python train.py --num_hidden_layers=16 --hidden_size=64 --num_attention_heads=2 --num_key_value_heads=2 --head_dim=32 --intermediate_size=256 --vocab_size=512 --hidden_act="tanh_gelu" --norm="layernorm" --norm_place="pre" --norm_eps=1e-06 --positions="learned" --qk_norm=false --attn_scale=0.177 --bias="all" --tie_word_embeddings=true --parallel_block=false --init="normal" --init_std_qkv=0.0625 --init_std_o=0.0111 --init_std_up=0.0625 --init_std_down=0.0111 --optimizer="soap_variant" --learning_rate=0.00468 --beta1=0.95 --beta2=0.99 --weight_decay=0.083 --lr_head=0.014 --max_grad_norm=2.0 --warmup_steps=200 --schedule="wsd" --decay_fraction=0.516 --decay_shape="linear" --final_lr_fraction=0.02 --batch_tokens=32768 --max_seq_len=384 --doc_mask=true --train_tokens=140400000 --max_steps=4285 --dataset="wikipedia_en"
Each number is 500 + 40 x the weight over its row's rms, rounded and kept within 0 to 999. Layers, rows and columns count from 0. Numbers have three digits each. The size before them is the row's rms in percent of the matrix's.

# q: layer 5 attention query, 64x64, rms 0.221, rows 0-63, columns 0-63
# k: layer 5 attention key, 64x64, rms 0.22, rows 0-63, columns 0-63
# v: layer 5 attention value, 64x64, rms 0.175, rows 0-35, columns 0-63
# o: layer 5 attention output (transposed), 64x64, rms 0.14, rows 0-35, columns 0-63
q0 094:481465478473479514438454517433423536539514504555572512475507507610492574484544563544574471555452487508514479511520473511479507442578493469440511492485495517545562520573462529482511523520486508
k0 092:527481507532496530471493525486547487637506472459538528518460475513493529520495491451465418473573527396519531545549447469486489439554547493522474456443538488461469501508480461485444482453537465
q1 103:541534484496433553557547467474449447415470549506513512514514523581554523537538488522482520532475494486534505496554553488444514480479483495522504438516435490439555475485449495387445551462480520
k1 104:527503494466480513572562537512461538505476515595474575464493574488536469431560547499479531547477527452479521509505459397505492525525407559558492546500517503464500481498481468486458573499491481
q2 097:453484522538502407441456464516527504507503466535454516466429481558526494536511514553462455465487556541487575562440493506464452509457551545489500484512419488458483491482485469478492586538539582
k2 096:538460511538456469494453498508498547482544450482524477545567528513570505539412519533503457517605507493446457522553496467388485443511542546482470439526501516515494495543428487466542540494492529
q3 086:478473484418558482539531457521488444478533496499511498542544507542532496479541492456442581519536454418534456544452506449556429419505489515467526560499490559543514494440517528465475476440534461
k3 087:470499412476534517497568434511521464549490505493419475463494483505492509468486484470495541388482447440477420439513425465506452499486460468495526485488482544483476509441544503559521558551532452
q4 094:549497503535564558447530527580551546549521594492504482468471495458552527545573525430493507522437515520472461522559506483458503464484508475496520502451480578538438490487445490460487563469535543
k4 096:528568526518483504464542568444476460576478454609523484508503432539504571567515491533449508518536532474465438527511491513530459456452458590469480515506500522519534514475530479442534504457440507
q5 095:530453496481506487516436441567493515465529477472449458492510531578505530475456519492515465519484538407460541475536480502488546472475440421516464479530460519563447460515430473491562603483513455
k5 097:521487563582421438490504520595498491509485481533576496536498483525568535476451512462491565467504470505491518503510537486502507487460513562511448485489494497409493527426588525431547544469531495
q6 088:427529498525525469564469493557403561477492569492470505483551474487539524561488561467494579513488497518448544472441527455483542501526471490482574512556508444532507461438516462504513531437560505
k6 096:458486518520497464473521527559500520498533538524502440447540500469453552427500536486470527490458540433481562494477540451458478452527594533505553381507485466522519468403498502476570501509490500
q7 095:462551516524437514487518462435490389569508477461533440514537543489513507512474548497493507512419440492452512433582491480545450434543515452503468492495479547461552540491493435522558503497501473
k7 081:514523524468466533543481416498463471571490471523464519448494521614521503509567492425493525464505488522460567468477507487539518492469537440509456518506467468548540448415469449491420529459535480
q8 093:485467552454489503515465491446445482505506529470479447438480550456501528559441453560552500506503443553522514539467591504510535560497490463455491552493448542518473536439577436441488441535518507
k8 078:485492526499528465458412443568481540520465504432415500551508464434535485476509581472484498474492537513503513488457420526559483528419553546519545522472516548580474549510486514489467481515526454
q9 093:450530546538510454490490565527473495476551502500543500471526487514507444516468455486542510565486542428516492461541470518519513425544530552478492496450412527491545522371576446443520494511513530
k9 095:519526566490478568559512526479535418495545520432482529559558525449496478494474517464492561500554465527467442510478485491482554517469516515519490430511422550476572496418530413469515501492520550
q10 094:538521551569450569487474472515448473499498430552496389441510514551484482496536520551495557477525492518443535482495463495513478515490531549524483478515573423503513501431575496491552545436501543
k10 078:491483517563521455484469474541484524453547485558542475518570533456418479477469536537475492460488491504469543494527552506437508556457459444517529552575499420477536512447523450533427585512525496
q11 089:464466576555542501463432500465441457521513559500468514551503439449512449489516471459496465466585523477492425520401573498464516544446540455544544472525499449498510556515533483508513523530489519
k11 082:427415500485513449510515556462520517433542441466486466538523522536530488536549519537505445582457496475483530561514430508564474571430539470485573487471436524512490487554501489474492503524446492
q12 089:564443516562494549508489559466527510482462496528479482487537492452546535519496479465550567506504467396517483526461469453475493494514540623522432455552451499493511459449450479506566509443492491
k12 096:519481473490488577528477501407565535452423511598489567521526515486440491492529485582416586484455485503530500468493472431496515529439497554519482537564481459489504502497509518480508469473524503
q13 087:531504507525451447525529421520444474548451444566531570479472477462472501503504517432449491563500571486513520484462423559505607459417508482543507528488499530521484561532480533501500513510532473
k13 087:453441533539504483539479544457543483500498511432562422492435495514538502506535556533520499578516503508533442500580562526512507447468472467513482510451483515423497499444481448416517497591486501
q14 092:536450548558504528543493538544523543493508581506482470516516542432464458456528527498503485498499545449547506497531498527431511442599495509546443445521511473498457603458449527534462444537492458
k14 091:442505524517476539539534508537514449433423469466483512565440465570532488566476557510455513500488534488553442548472544562520569451552521556525525482521533471458546517488484514489436535450462545
q15 081:484575558528492523511529534579503512553529523453493521541463497556557561543438514438541433499512500535579516500547516490444506502524484529480547536468485487489521484488363549514464504514531454
k15 083:484507531450473515445603507461453518475512499510520520551402461452544538533485465425438461519560459461465506535484492491536468497514472581520451457530538490470521440475428459519561495458485512
q16 080:472448544478555476486472471479491515436487465481500501478506581508595510470485526532408500532415485510566528501507540500467478533506448536510544588526548490520522534523524597477563470456532465
k16 089:493486530513505453505463521552515535476562533481452496455421485542475521477488503448529554499487566479482472535511472554392426432539525443512477480526498534515525514525525593572493528452554448
q17 093:469447520536545468533477513528377538490431539491462514469557518495460550522546484469472464461507477513500649468516521499514450483498561484507535513472463436519472454539523544509511544532534508
k17 099:471455501565483443507555491508472486500489587478482496539551475521464514477455514462484543514508599488443531489492512496490471362515495523444546430439477556524496465553417530489496518517500509
q18 108:555479430504490515492504518507489426427510493557515463466559458436449510448528535519500546507448536514530557488525501491484487546439576508587528455588439440462496447496470474498490492482478558
k18 104:477451499515476433513505567510478560512429581521488529451489554521474468474483558500517451515464544472495498515474497476421488489468484488476539565483452419533500542521479530444489539550609566
q19 097:478518518550449497527436481491464513482453424503485533534418463477514431575464506528531505530483476505566483479484527516539490522529483542493523508505633534432444486477515462459519447495567434
k19 094:502496548477517552487408447501446511454503483533488474489479521527419502491526459494531526564484535495466556486463392479526595526468512544547594499511531494455496534518490480528574499577509492
q20 090:548526551480535470481548505455498525510516432470506442516497562516498487504598519558462400519493442501519524447482538461588531567546491498493442472555565491477446523448474493510479539452486477
k20 088:511460508438534428472470483543475529498533536495462490480464564490537552544499490500478565490436513580451594427482473496494567503485486446508547530520542421503532586511499439556489523493471504
q21 086:513488479533572453584579505489448488487539575512514486449469539492444541490536493478448475475459535504508506500499520555541471562610495512562504466526444454466443509522519491508461567499574487
k21 085:556487460522492442439596427512513485530548533486477500496494526509497492486488517495505457473471591506494459479549479523453584437549545454544545476450501510438529502484428573465480566511450502
q22 095:457457515417475552548499459546484547468509502499493580488454516543511493496479465440443502509421554548540503434481574474539496487439480521524571480491424488474516474491564460556522541527450531
k22 090:477493505453443453585500456559498487510567519454509561457535430490465485465506483478528462593477529507453530432551506468482477456486448496494472500486472551525568594529531574496534487498486541
q23 081:459498509463500540554508500509475575501479478475402547484545428496553458415491519511531477543492455469428477466440470516525458533468539500459534572490488421451452518479485566566477523519489474
k23 081:370493526506483507468504471553514535464610589494457529490502483533432539515434535510522490468532539507521525532456570529493430493542551482502457499453483471507529546495494482459499438474455479
q24 083:469469522524434530520430482553506485476458502424572463504502406523563464470506554494491479419491543551487507510507498488567467535486559540373503484438503510517501504485447520479497536463524509
k24 078:481529492467480550491485509474488509452532486530512437503557457540550446476427438423526469439564530519548540563569461526485534453473434582491547513519522529503518447515530418520522465469514487
q25 081:513490504521520516474572506442509491480549536489558513473534492524380449516506573518444419583471492504525480496465503474419494466559460578465478508464477487512543496536502556536541452478539542
k25 084:479555525488497449442499530471562466539491464457497525458469516516502525497508460515503461501540502520482510602544475536490464443568420494509444403434451472505525468480481574539429520507518572
q26 085:464558478495469512415546475543496516430456500531486527479462490506492466473572504523547504533536528484523534534463527460606492551496383442490508554488461432539471459486497493490478473574541480
k26 086:478485498466542479510502552518429563508536440547485514541517429479467533490470553526597497474505525495469509484455562487559556474509480436488538495488470456549447572522517533519572474571581486
q27 088:495522457498475497489459574514509524454574492474529405416488496493588500484498453470477484523501471537507474491503537548510511462555493380514507431504513523492523447567500492537422512573531495
k27 083:523530499526468464452549520508521437511486381457456500467467427522511495446497480508494513465574496468464571557448513494510501535469551463498512522520608527430524464490487446470579521495516523
q28 092:405437467460481542456550414438458529506494532566482425554518473502469514533488507561469529502485499439408444476517527491555501514539531545512562526473453558505486521500475537527493512510479444
k28 087:492505497398537481516544368542491527484468523476450528474522492520522555445481508532495470472450525442472421569513515587515524489484559497439465520491459542522461510546515498453435495502503484
q29 100:511504468541445429494530541532477489497445506444433488496455467577536536498467488425478488553511546458506526485456578448497504497510440552523394470495494539449469520511548559517526492469565544
k29 104:500526511552491501523495485525495499435514477477543597552444511490607511473544448513488556491570547500501487538524498469521522483421444475531491399513480488479554448493532512498590471535460460
q30 090:574499515434519453423491462451492485528470483489526480555491511534481551551500462566518527563424578525432453457510460497508539438448530465476579520498543512517542451494448505517535451521533529
k30 093:532497513483498396503513483505559526542500512483589489442460579507486559565463496476527472567547496517565432507416528482471497463516484501471509521550455543522485502491546424498478445537556463
q31 108:505441465536468474506460542454545492483509558505481515464486468500436434436438485498523573502463511577542493489589519485432512531435446504506541560526511507491392515467519554548466493514493472
k31 102:413528522508509473519445506452451508537505464437510535472505491483460506463495601426505507517486573529508480545463494535437517463495545544462488552461475464535425483574532601499540480473480515
v0 095:527483453540507451418555514518491514483494521449520442498550501511488542424525511501511449498564476495430475438581536488510478479480454477472533521490528515464508443448572495589403527552472514
o0 088:452459567445422562591418503432485497418472490482480465466545543447514452493501512484526537534425487459503480505526494547481493499510537533480561472535539507454527475486521490451547466524525570
v1 087:520517495451521485487484563534499543487543540459437423496429555559469480523570534484468456529526524537457507509526460507554507552529576484486484480500524550463459488476588453488501599451509445
o1 092:454434464467457503491517475484533490514506449510553519480504495484467470523432488511527514529438473495526422555461495459429491482466484513514604485478416466477514436524420554543607486481506507
v2 058:529498532542501492466543533429558498491475536494511452500461436467519504580409514530487454416524456453482506419460521455542502430558437474511461558466484469474504506541529494552475470545456490
o2 061:507528534467563532504465451512489460481555563549488466481506577489470472405557526480526551532492513504501521516461484570488510499606554439533513445521525489487499536409482459436497532469484449
v3 095:505566480487590502498486512477460446510454427546456511461477527543595498482491567505489453434430543563580450488479469501507480509528521502469416448543523535508551545471474522514475477473503470
o3 105:474406465473502523452471485517473483507537574476497505524532410538468498486484447523499555534559463500480538582474494468529486476432494452465505553456428494516405460481501427440532498519501534
v4 102:520568469524481459553478504491476495494515504439461630584475497469439408437509470529504460493491484498487422520466513521527527508535555477409566538524548514508552475516469484504487458507520502
o4 101:479509542494473507515518450537456504520506496508513400425549536461517555523488546465424459508542498458466536495498542484489511488434456584566456562537468457510528535461491536466514532408561532
v5 105:441503527488577515482478498506482537516487492517579462492519533499484512441404534426483509465549520510435457469510533487536532497414495481529452470602537524531570542476499512548491502569512431
o5 100:493461536527444509520519550481483505536489539503392509530503480519479495519537482508532558594576505513539469485493421499418507453525546520547553483517414505580523530500500449445466474520466549
v6 081:478478531501472505529506490456501549494536479409502446429451539492543441538464448497514617512526499509512507460499530497490425473481421527483457491490453414559545525482558514476558543524468468
o6 090:544533491490598487441505489525488479558470500521506527480495505425500515515574519446537457505501530506555476505543450571507532514518582561482568516501585499474503528595467466462468463490438463
v7 094:489526479507487497589428530484522469464547454534542415457512505456501410575545470545547513489481489462564552534452511482416499510513568530506443456491476477500447524466496533443542521492495536
o7 098:506546474456514476488526489538511513578503501501510539505519445513489570478489510407501469451522512594491485496546478522595436495483481438482526558438563546500486471524477525595464516547491431
v8 122:525500503482640439479519464554469472513460448511528547541532459461509577444580496516470500455453514490476428501499486533536493535472526508544506434462601521470457530494527503505534483502481522
o8 114:506480484504385524538500466491506574414508547484497525489489475555498463459449507485501575470532503475533587508451514418489521451501494563422448542547452497518462443514489516469462536479506538
v9 091:537430426633462498485520497506494509451576453494479490476560473523489486511577467475465498531428514556459490477435462496514489433494502539558484474521524503517497427506555519523543539465467520
o9 097:445549510440485565520520547484475502482509537549509507538473579498536536505480546541585493450503471371452501542570549486496448552554555528466535572495491532486524464512475513507506496513460473
v10 114:494459516523476456506547517553550434524377485487505531456469494553568447555534487538459574461440528511525532533454469507489469520472486494494528535437488476526512476462460502531431542496494593
o10 111:503555539455593563449457440524458509464452554444528500569504475472498513527454461491543467507478504448508514447482468518560536464562510471454441444506531525491441552514538516470559427481493469
v11 078:519444530545534564539493443514492501492474496565513569462539441560436518510460541473523479530517492557450453531578478509469506589513577524518457537471454537525524434528469512490505567475448474
o11 097:477455488447481465490524546507502511471536533462501474557416545519603552487513523548513490498490431524487500427409564515500491443534456502484534476545480461530506534514516485558580443543543546
v12 082:456520564468522544491510522485460574534499513509419562497495526519448561472455426475514549543529583559459478472518536495501529519496511495479468522423470496450519495482576458442569511475423480
o12 094:567448406544501496486485568508532529469459437519516461524494488509545527501603528541474514498451463497500492478501452431466507435516492563454580411527494464503477451504472466480492499531570482
v13 108:519521529503533480506538521518553459583496473451458488543497488536500445521490528477489496480463527541374512457532499508451472548399429510449468468464531520460510471557555539497503520530466409
o13 113:560438486495486558442537546473509517453501535511458422462574582453448503538482530501528493528499478435598462491452567530542525489532516478516540520498475534487509493505444436480485485489590480
v14 098:485520491503485443572425498471523492465415512485535453545466483496536408512524521524504480449474603559500513478404471496591472533479543460483508423525520477478547482508474526457512535495482511
o14 098:542548486503547506460571474561515549571502513547474547496489527465515522504473443467479525558491455498495444524496474427514492411534432531464485576472417567521458479439498515556503508449471498
v15 082:519543513562509499514501530421472507479555470505550492499489544463548494392557506502541448502508525571476456457471544545440478518570507518506488457549524535554455462535529483498465547524585573
o15 083:450504495490523536585468558564451498488506514564458443466496420458494511502503492421528539478549495445487556549537495477599523539439502558501538527538430537504518503499494517568520520529452477
v16 102:505563452467420488461517564535496490502523494522471485439450441458524487581550516518430528530526551409485598492478528519561522537502536491400505509476522501524474490488533462539474544468520516
o16 108:479488522474557491532460460489542473521491508477570555493567514548444482543482525492532462501512413562555419550526423487477492521463516525555511487504581468495487527494513596479555503499536424
v17 094:524516545487461535547523484460523485479537530557439547584458502542437518563495502519508501533505459543517481479432422572486467483574496504456431549501453520470475523612530497481483481465482540
o17 087:437458509481555476465496473534498523470530420507565476470433490548500511482495564507466484446485542429493519522508561445515482480483498430552572471545515517516523540424431443520539555466532438
v18 108:507510570537534509521506524497443508460480478444463461445497483489542508535519467518526586564511473544515469512466557427404466535548524503525394510427441464483552478520528515502548510457545497
o18 109:518471418469490532508513423479487464537509498489553451573526488516557491456542565515539440487500474468517523466527434525584579449525476513463578463530516512530464531560449488522447528556472491
v19 105:521499469471496434579453500522523471446504572515466486495428511453574410524423480514539464431494497506553471578469514508471525510512448435491529514456454500454430490493491509540493532542516559
o19 095:570523509459482422484506408477509478575485420508556470433504522529427541500458446448506547529483481508401540449492489483536498481524584428518470471506483502468531495481497484527549515478503471
v20 100:505502478460470532507564559558495495483480473467491554489539600506541513473527543404431488475434566543487461439527488531492518465482462526494547424536557525510514507422463492488534497533554453
o20 108:507494474559537557463494490428479494479494505517474486534519436489444490535512481582583531504567519468469478588487528510486477585465536502483486528500420509519487502597573562470490473512529560
v21 102:533510474535490522530479487528514498546516468490529610504508408546445457482476466526538530493438521475552570540373452530485475522536553522532510511539509469522485482488510448540506529471425555
o21 096:456559522446523504565555508485455564527494548491458528532428553489534599523490560484460535486529517436482468493476495505468577498497433527490457544463521535559474483466469530444554503487557447
v22 100:529515512487512525508476486465497517493516549447434520502488479538501589518489533527576471419495501597583526507523413467452495521560526469503510476510477468396576529492461453483493472480456470
o22 101:508467472534506460487514481484477509499504401505541526481478494516549494460553475579456552562456543519437508540452556596547530469468425472459523521460480552478432481456530511438494527531559504
v23 092:452489510516500583414494574441538558507580441461457447485551485516442524552509495469499513503498521490470459456439534442522526469501546510595478479503564482481492488525521453541541512436470498
o23 095:475511473479467502517510509477461470466432530542451455568515505467466423446511535538547568467510537501459506543539535513416475464541471497472545509501496493461463483446430557503438533513426404
v24 071:476552462564534520496541507453466558530508437526534506485497446438531461549405553474435508432495493464466474446531545433540552452537485467460483514519497496569583505508534499514509476521459450
o24 080:494508526465528480482464518527477388514533571524452467491525558482504504465547494524511512542617477540506500551496391500499474508531560497513547534507538427542511517471502474400473469484489474
v25 090:449469551529521541501538443473469516534441505499589558451464467536550535584509593522510496471469455525477538546473460511511475535548446500518513493469498488567415485514475470482550494488503588
o25 099:515561452476557402526463493537494460452504523467441519548443541478567494451482433509501520478512486474549462488372541491521580513509514473512474495541480489485498524503522538488519470534413449
v26 086:530404492460523494488547529536490569502416439499472501501443520522499556516574462541495487573487565490480514507580505503506499482533544454417514516515509561496541428486483435499471494452467444
o26 099:462442519469513560470537477466501480459553496490557549568557496424523520519510529536533523446503511552570491456456505463492520518529453580524537521524464454506424526534561558493566447470536548
v27 087:506522466484434527521512507529528438490480518508456566453481459512517461637502545510534499516473542520479585535453500548503530536483463494375492511452516492480503473507427498550556476497462525
o27 102:558496471468549435481495454469526506506476469443566501531572581531504547520521490515510478490490389474512410500466586511523484479479508458561461549524520529461459540466540528460508515535534439
v28 074:475537457459487503534502455490486497462489446524566402565445543532464461516464543388469457535426507507469495518503497561525502560551472414466517468527473541492476491460463491485522553448490511
o28 086:500480511494552439469559535533526470513486449497476521481525476444482466498417489526485548455552500501485425548463453433450479497416529460494522558548468500568496512534537481614546456517492536
v29 091:516510478471514490469470491478551504532491488482449427504462535488492489454396415462528454509519580527496504494510576488542544530500519454542480554515546506455595466468419521542528523498475421
o29 091:547454507514526542470609549534504532551514546535543513502593514442503488455534540517477575519469472512447511465496453548415477453508529519494479501473443494527414524479535440534498530491493559
v30 090:437521536432605499484520470505525562541503503456541457544471565503457538518510506459524483489525448491396516467504543547478579506495465485491507495475523506502428533486557432442559528504443505
o30 095:563507474546467479507515591529554527437468440467529500474538515424510512482512488453506576483509565523619480528461462490455555472474515496510563511553459536519564456531481533533495530529494462
v31 078:517476477529519487443500502532507484516493525543510487472489453479521547581590512534427455465537441486392569471503477530564592444511514522498516537494588554537473482510513540497516466526545479
o31 081:447532522512481528516465526491543489462579494460617560493528600544509501449505527492545495512481469473549512520472514518440446546518555447583471516486435474510540515477520560475502553464462484
q32 084:479523520494549495477533457477473511526523421509511551457519515469526505523576493518511478564486528518446542428531542509562502501467401427546542511391533483558531528423525475467505450488483504
k32 082:559451525507478520476483503518486483527506530516452539534517465484512497451533536475505401529486505447495541465485502531567502506531439470555558548430506570516519499442410538532560525451600459
q33 127:559455553510519446473429508516443477502530494494515542503537487437501460502496503460510464519497564618492578488480469445487538552404488487495512517512552480515458614527524446500536501513480506
k33 124:425456506527496404534467458530532502554498456443478505476491453528429520461397510447533440530514553486512500498554466544468506458468557474505541536486497491521424585487515515522509460479538546
q34 103:542524511528587505503416446547496424484567471499477478486481475541474514508457557469588547460498558463503564491518460470504504449509435441448498558480499490534545504517530443569559501490527489
k34 101:531511499474472464416461518534533499558525458429539520560457492480527558468463525407511536494587561557460533497431562527522474512453483505478468530458507493569509474542505492529458421483524512
q35 109:540424486521455579473580419485524477509503498468557431506449492467471497485499446498466531494535415509504444534467482441568514510530512580536573477522496465467452427508460455509500481509514487
k35 101:488484456491554533498491461435462465476492515582499488449427543526396486547478554548497509468446476512525546399456524477604550497480472535455501552542510451515466531504534499487469504516508489
q36 106:483484511446496550492470516527467519410434492510465480504529558478529464527552495505513564449534477469524491501484530434521520541423481535491553579531522492458515547512494409531459466538429406
k36 108:476456458493536469518497505528461533459518560523438492509510489442433474483516534569547513460428539511438513503490467502492478588519478454534568605462534481530512489537540550488527452588497544
q37 112:482541470536500487472480530451498521494505421494586518494388562620530558523477456510473517509482515467456502527531501504519518479510439472550410488492467515467518464488531556512470553474570522
k37 107:590579535505475565495563519510544436503465506523531461531438466493504500493578472489470492533486465500436510512524541475522486554488439552488468526566522496487517437499518425516485497380490468
q38 112:517521501469499438513553490549497507561508468573543511519470518560502500540514502512504455530533490431502485508470471511463536501488544490524485396525479497458628487527375464502419518517521506
k38 107:525507478493519600474507538504538449485522517487455529537496521507515580528513517517435492480573446467488432562546389564446481559444568482533514523536549464487488484459438478507506521495474492
q39 100:541442452504591464461532506569524528489497532464528536490563504508408429505492455488494500550498533499493496488513475450456455420502477476476510539510540543477562548504421510530473537459442583
k39 104:492471473525494551534492501446572494536403527520465534480498474445501454498467490470414499547500508552513536569515466571498472482497540545456448471494497590500490459503531495489422464426467573
q40 111:490481533491548484477535420455473552516568451560515427481530476528475466576476505514463551465414530467531456415483529479519533515484498473473500551553534472449451546492441519502524416501529472
k40 107:513460545470450478499434510536493530461486577484495472423456513507483567535513603474520498437407504529452453466495500480501471454448525510469505549489402492506491525534450546532458548487528457
q41 102:514517598444538550541476410440447546485550508477500523535523543506485518474489531573533503531506458504423474519493547514565482542469510439544538531487398464503521483525505481467523443529445517
k41 111:483464499443492513586518504522508475503561544522479561505603518492512499436558526489531517498472460456471484417395508513528423504482595513488521536472466459554504525507512494497520454495480428
q42 094:479486524536542521458460586558414536575477554492510497522536401498504513496499509504500466482600505491494506490493511507488458519544533430519509542453422551512505490581446504555494475568501514
k42 103:450521511492470536519543529486478503561497488521464475522517462507485525561473459539466470449604489469486490585587475508551411467499528513493408490440455476555475431485530475445524456533503496
q43 099:497534486533486513537516520457538519413460455521501540438525478539451410487444480528486523523518566529384527579457528537515492521447511503589446500493560518463518510463506456509498547491504457
k43 095:531497514553484489534491516542431565496518492525481553481516457497430441422548488561411480519454469504474542543473517572458513570482500506452481524469495553412500538530530535508445434457515522
q44 115:447493463475469464534498535502574590522526439411547403505489494554594523488534493457533519528494499466422450516472498509488516432544536473465512434488439526524523485552495509509484492544507514
k44 129:600511544468473478518479514490541449449487504533529540586514512505599489516553439538468560492526428494493465490528439427528470475509454570488512473518498550499551445446485442484539468512488502
q45 105:488443505445568526529542529448461501492462530557507538471525497474469532506522545490450578497469444556464475505507549443429478423461540526518502541528544439482442532523470547453497442440446466
k45 124:474564471521540471462537475498508515475454575462481523479476490521454528535508539512505455500414557456531484513475557523446469429529546464438536454453435501592459516547478580490457453519497519
q46 109:521485516511508478463520441438524525569522491521561476497550531516503554548509518525521522470541447542391519446460562454460502556501558582417487520571535481524449504498496494534471548457497461
k46 107:546531513458483444481551457500492513484483498529474535457496555530489457442479529519461524516432486504463540523483459412504557474521536521422514566483500410550419564497465495566463525469449554
q47 120:495446557510528467435520538536405476496501512510490530509506489512536456488512599489499386508497510506472478505486526512412444484498462500489492509416500512503496581514538609513543551482540498
k47 113:468528518562466506479575509518520449520531421480533479500491443558499495530438493499502445475606537456506454583541536569484499461546493522511501470518494539527462486462465593522505501489423454
q48 105:499443558506433544487454493448501476484508451508461517513444487501469488549548533486519390565437516526542483448581552494448546501449495457491503566496468544485487556540474553499487524426498536
k48 099:488520485462459497553487440520505465572499550399539492510459502516517529544486420482501447509488559399483456475528525561486553511586502498572444476524495555475508485504452549486508561519521474
q49 119:480496484508447543468558522542565553516550512459420482545474478539576574502486418501493556558508541461478452515519454478482505495520474504562429443491473540541543438502508460540498504440443506
k49 117:537548505481453557547491522434499482491498468569518513515474548506617501501576468508454514508459539467442479495481527452558507570488467462534517476505482551484561453432578462519514457475526556
q50 107:510500475492482482409432492487472465507476532453551470590444510538491525576540519505526469554526488442517518531522433528529456513560566526459443448465427506530483524547438530447511499447508530
k50 109:501513465547478547476584497479605475498512471476553479510488558497546513517442483502564490456528454436515482530509502542522549486512550576554488458504560504422487463538443400487482495475462527
q51 105:514569515501473469466538499589444492439504496450478529528500526462595503473447526457530463505436520561492533480476435583564473526518485529506482518523543547423429539475477472530497526560491521
k51 107:419509565528494427557538481528435451536508464491526517548425458491519469480401550528514499524453542556519514517518469528537496472479523418494540525522510497438490464501550465532502428540450458
q52 112:443475483429432525543499543494499514526462516496588502526467489485513465474469548547506507587497439493466496539418490575545498501487440548439482519526497507537552453496503470552498459421456570
k52 107:466536469467476515535473547487531441454527550501550519470584459515501444421534478494511484502510389554503582498512425522536515512493487447508519514496516493537556529448480496542462558587514548
q53 101:529490528512492569476490546521452449442555456512517463443550552479481438496545474507539516447534481517494484429490533446483510482577560446466473468521467385511516504530540432495547548496470543
k53 110:449503557472470519432485512534537442530512491510455421534595508514425507501429561540515533470487549489449505480517554570481552464530554528499502485483559452522479548539504562495503444443538503
q54 123:473430552512542453485532551525414534409546586464487542484548494453439514559479545523437510466425561488555507483519563441475497483477485529476499483441485493501494556531508496459525511480479509
k54 125:450509547569493513476519506433525429517564531459518487509496446538482509496473563442504429488504603469510435550523531562479514455537553540462510468434512557491507505554564516446494473528512533
q55 109:614476497443501500510508456496511547510540473496489487539397410530551449475514388456492483498526498463509531487460527516615545481534512492513493517515526559524496532533513498542526520544485473
k55 115:532419540494454604513439407485509486532497463497520509467487483502490491538510436527517576527495448554526477467563472485515537517471478450495509594506484580496452526523522462500450495575525469
q56 113:502558498465503532491484533444586554495500501492512475508510462427456536548480461449527472512566508479512394494524477460502473481431460520490494504469523574567597479505506543520502420448480452
k56 107:560466479509469535584513565403514530502458554441494510552501484449531520450523442475548525475549467516529493481511496511498485577539391475537486456447451530551497514488545544567494478506481502
q57 112:541568428470526529498644496469553483569461466519516469493487488530560518517513483510461524473491424530504518551515459455473495542400528517548508492553480530532497483508576484503443504528491518
k57 117:521534474461535530465483492485519596500475490615471521481516544435494478505526446512496460489428500496509486430470474420467487574490478541534544549576487493543472549494503496592511516540476451
q58 116:514479394474441507498498487451495422491518434434444431499482576501456498412435480466501484553525443473501513544487502510549526542478541466524509529516551492518504410498481474473491470497451557
k58 117:470481491461495458553402503524492463464482479546541484499556552510509407478523511437499514513516495455534581479474447464533492589419473461493504531553485459475463522498490424433464498515545457
q59 107:461450498479554487474470469527532467426523514536473469498517544435445487517563525462501555534469491530486470428513586463475547460491516449450452556515495449526538635496548507502487503493468464
k59 112:531459479429513460474432556528504544496492557472507419472513556488493511447551488468527526521426531477488525482473471535434467449643523415459525498476495514531464491519483532499486473466481535
q60 087:531471541487529566501463521508539555478549563539509559419550531452503503521472539365473500500436491474576503425420527475500508503498538487470469470505472535494496509541561491491551523488542514
k60 098:510532543512451496505514488444514509545574577482499455501544460442494603508465435516582605516489549506538480500507524539442524448468505460457496515542500481529489547521579526474485448469465496
q61 098:525449484498487437481521511432547451466495493488491513486480473526550582456495449441421488528533519509568527499400580536546502475433509415550504495543482502526537533521526466515503505541572505
k61 097:596497500511456503532440469502509519492471469470498538505497502533445465563505418471540444460532514500543463494521485491405526429486504428525510534523533485502425482479597494442495508504587460
q62 092:438509489489619443495490474544465497486604499524495596472489443483522485466556534466447467500490549481554543526490426529522512487485541477468474548449494472495465431522499447476502563497466507
k62 098:460492501503508557394491487572478508556536497412508450554517457464511467543435483501532439547546536535517461533481482487520495450472534479416594469461462530461485462500501476484537462460512540
q63 116:518490482508515485506503510515548487495485469479530517534488463535508486476464404439478497503482435556517422537515535560534508483455510489430438480477443519496471439522617502497408396494496491
k63 106:519563527378542556501483506485515453501449457473465524449531442493465460525502428423536506472506489523584484493495457497532530508533478476488478560492485548463461528516535501525582443464434539
v32 104:500402510538498475485524427530594488625497443513542517466512468482444509520530450490507516495507468563500516488416507476528496522505497580546505512533472515560483440580487511460490501537525491
o32 102:492536546527476540526506554531455488453486518554455469473541572474556482450519507499565496537475593462501543524555588561490496477560477433513478494465513540478577540491517444527505483427460515
v33 111:503477475460458521500520430451526561513583463537472496552467557474488465428504443534593468571555499497466508504523518523388522479493441503472490498533468499472427524538446513493438519516508482
o33 106:459538534501506498567466557502529454521422549498509499469555481477501523589497584501470513460474526483575490490523422460530508437433538506519555502435478533533567489403506477471466491481495496
v34 117:484496525561502572465545534524525550496486557489495576467475486480445479500481449533414591495498490484483549448479534498452512495504575497561500508434493539479470411522576490529502440523498440
o34 109:551519576500487483524461403515525494527549409536547469444516519548522490495423477485541443532535572497507562508490486486540562479513537472488511480589490474503509509526464413530526510459488562
v35 104:457510469479591537516480528462573500489485440522584464413454526481427518548507510505442480518484548497518490523492538527528542502518456496556443497494556479485433480525544545517572419504511553
o35 094:477533536476516545485522404501444512552494507521425564536482484582562525497476422485496452564486468497448516524572500482543447473532555482488520508531461562492555524533507510545433501485431526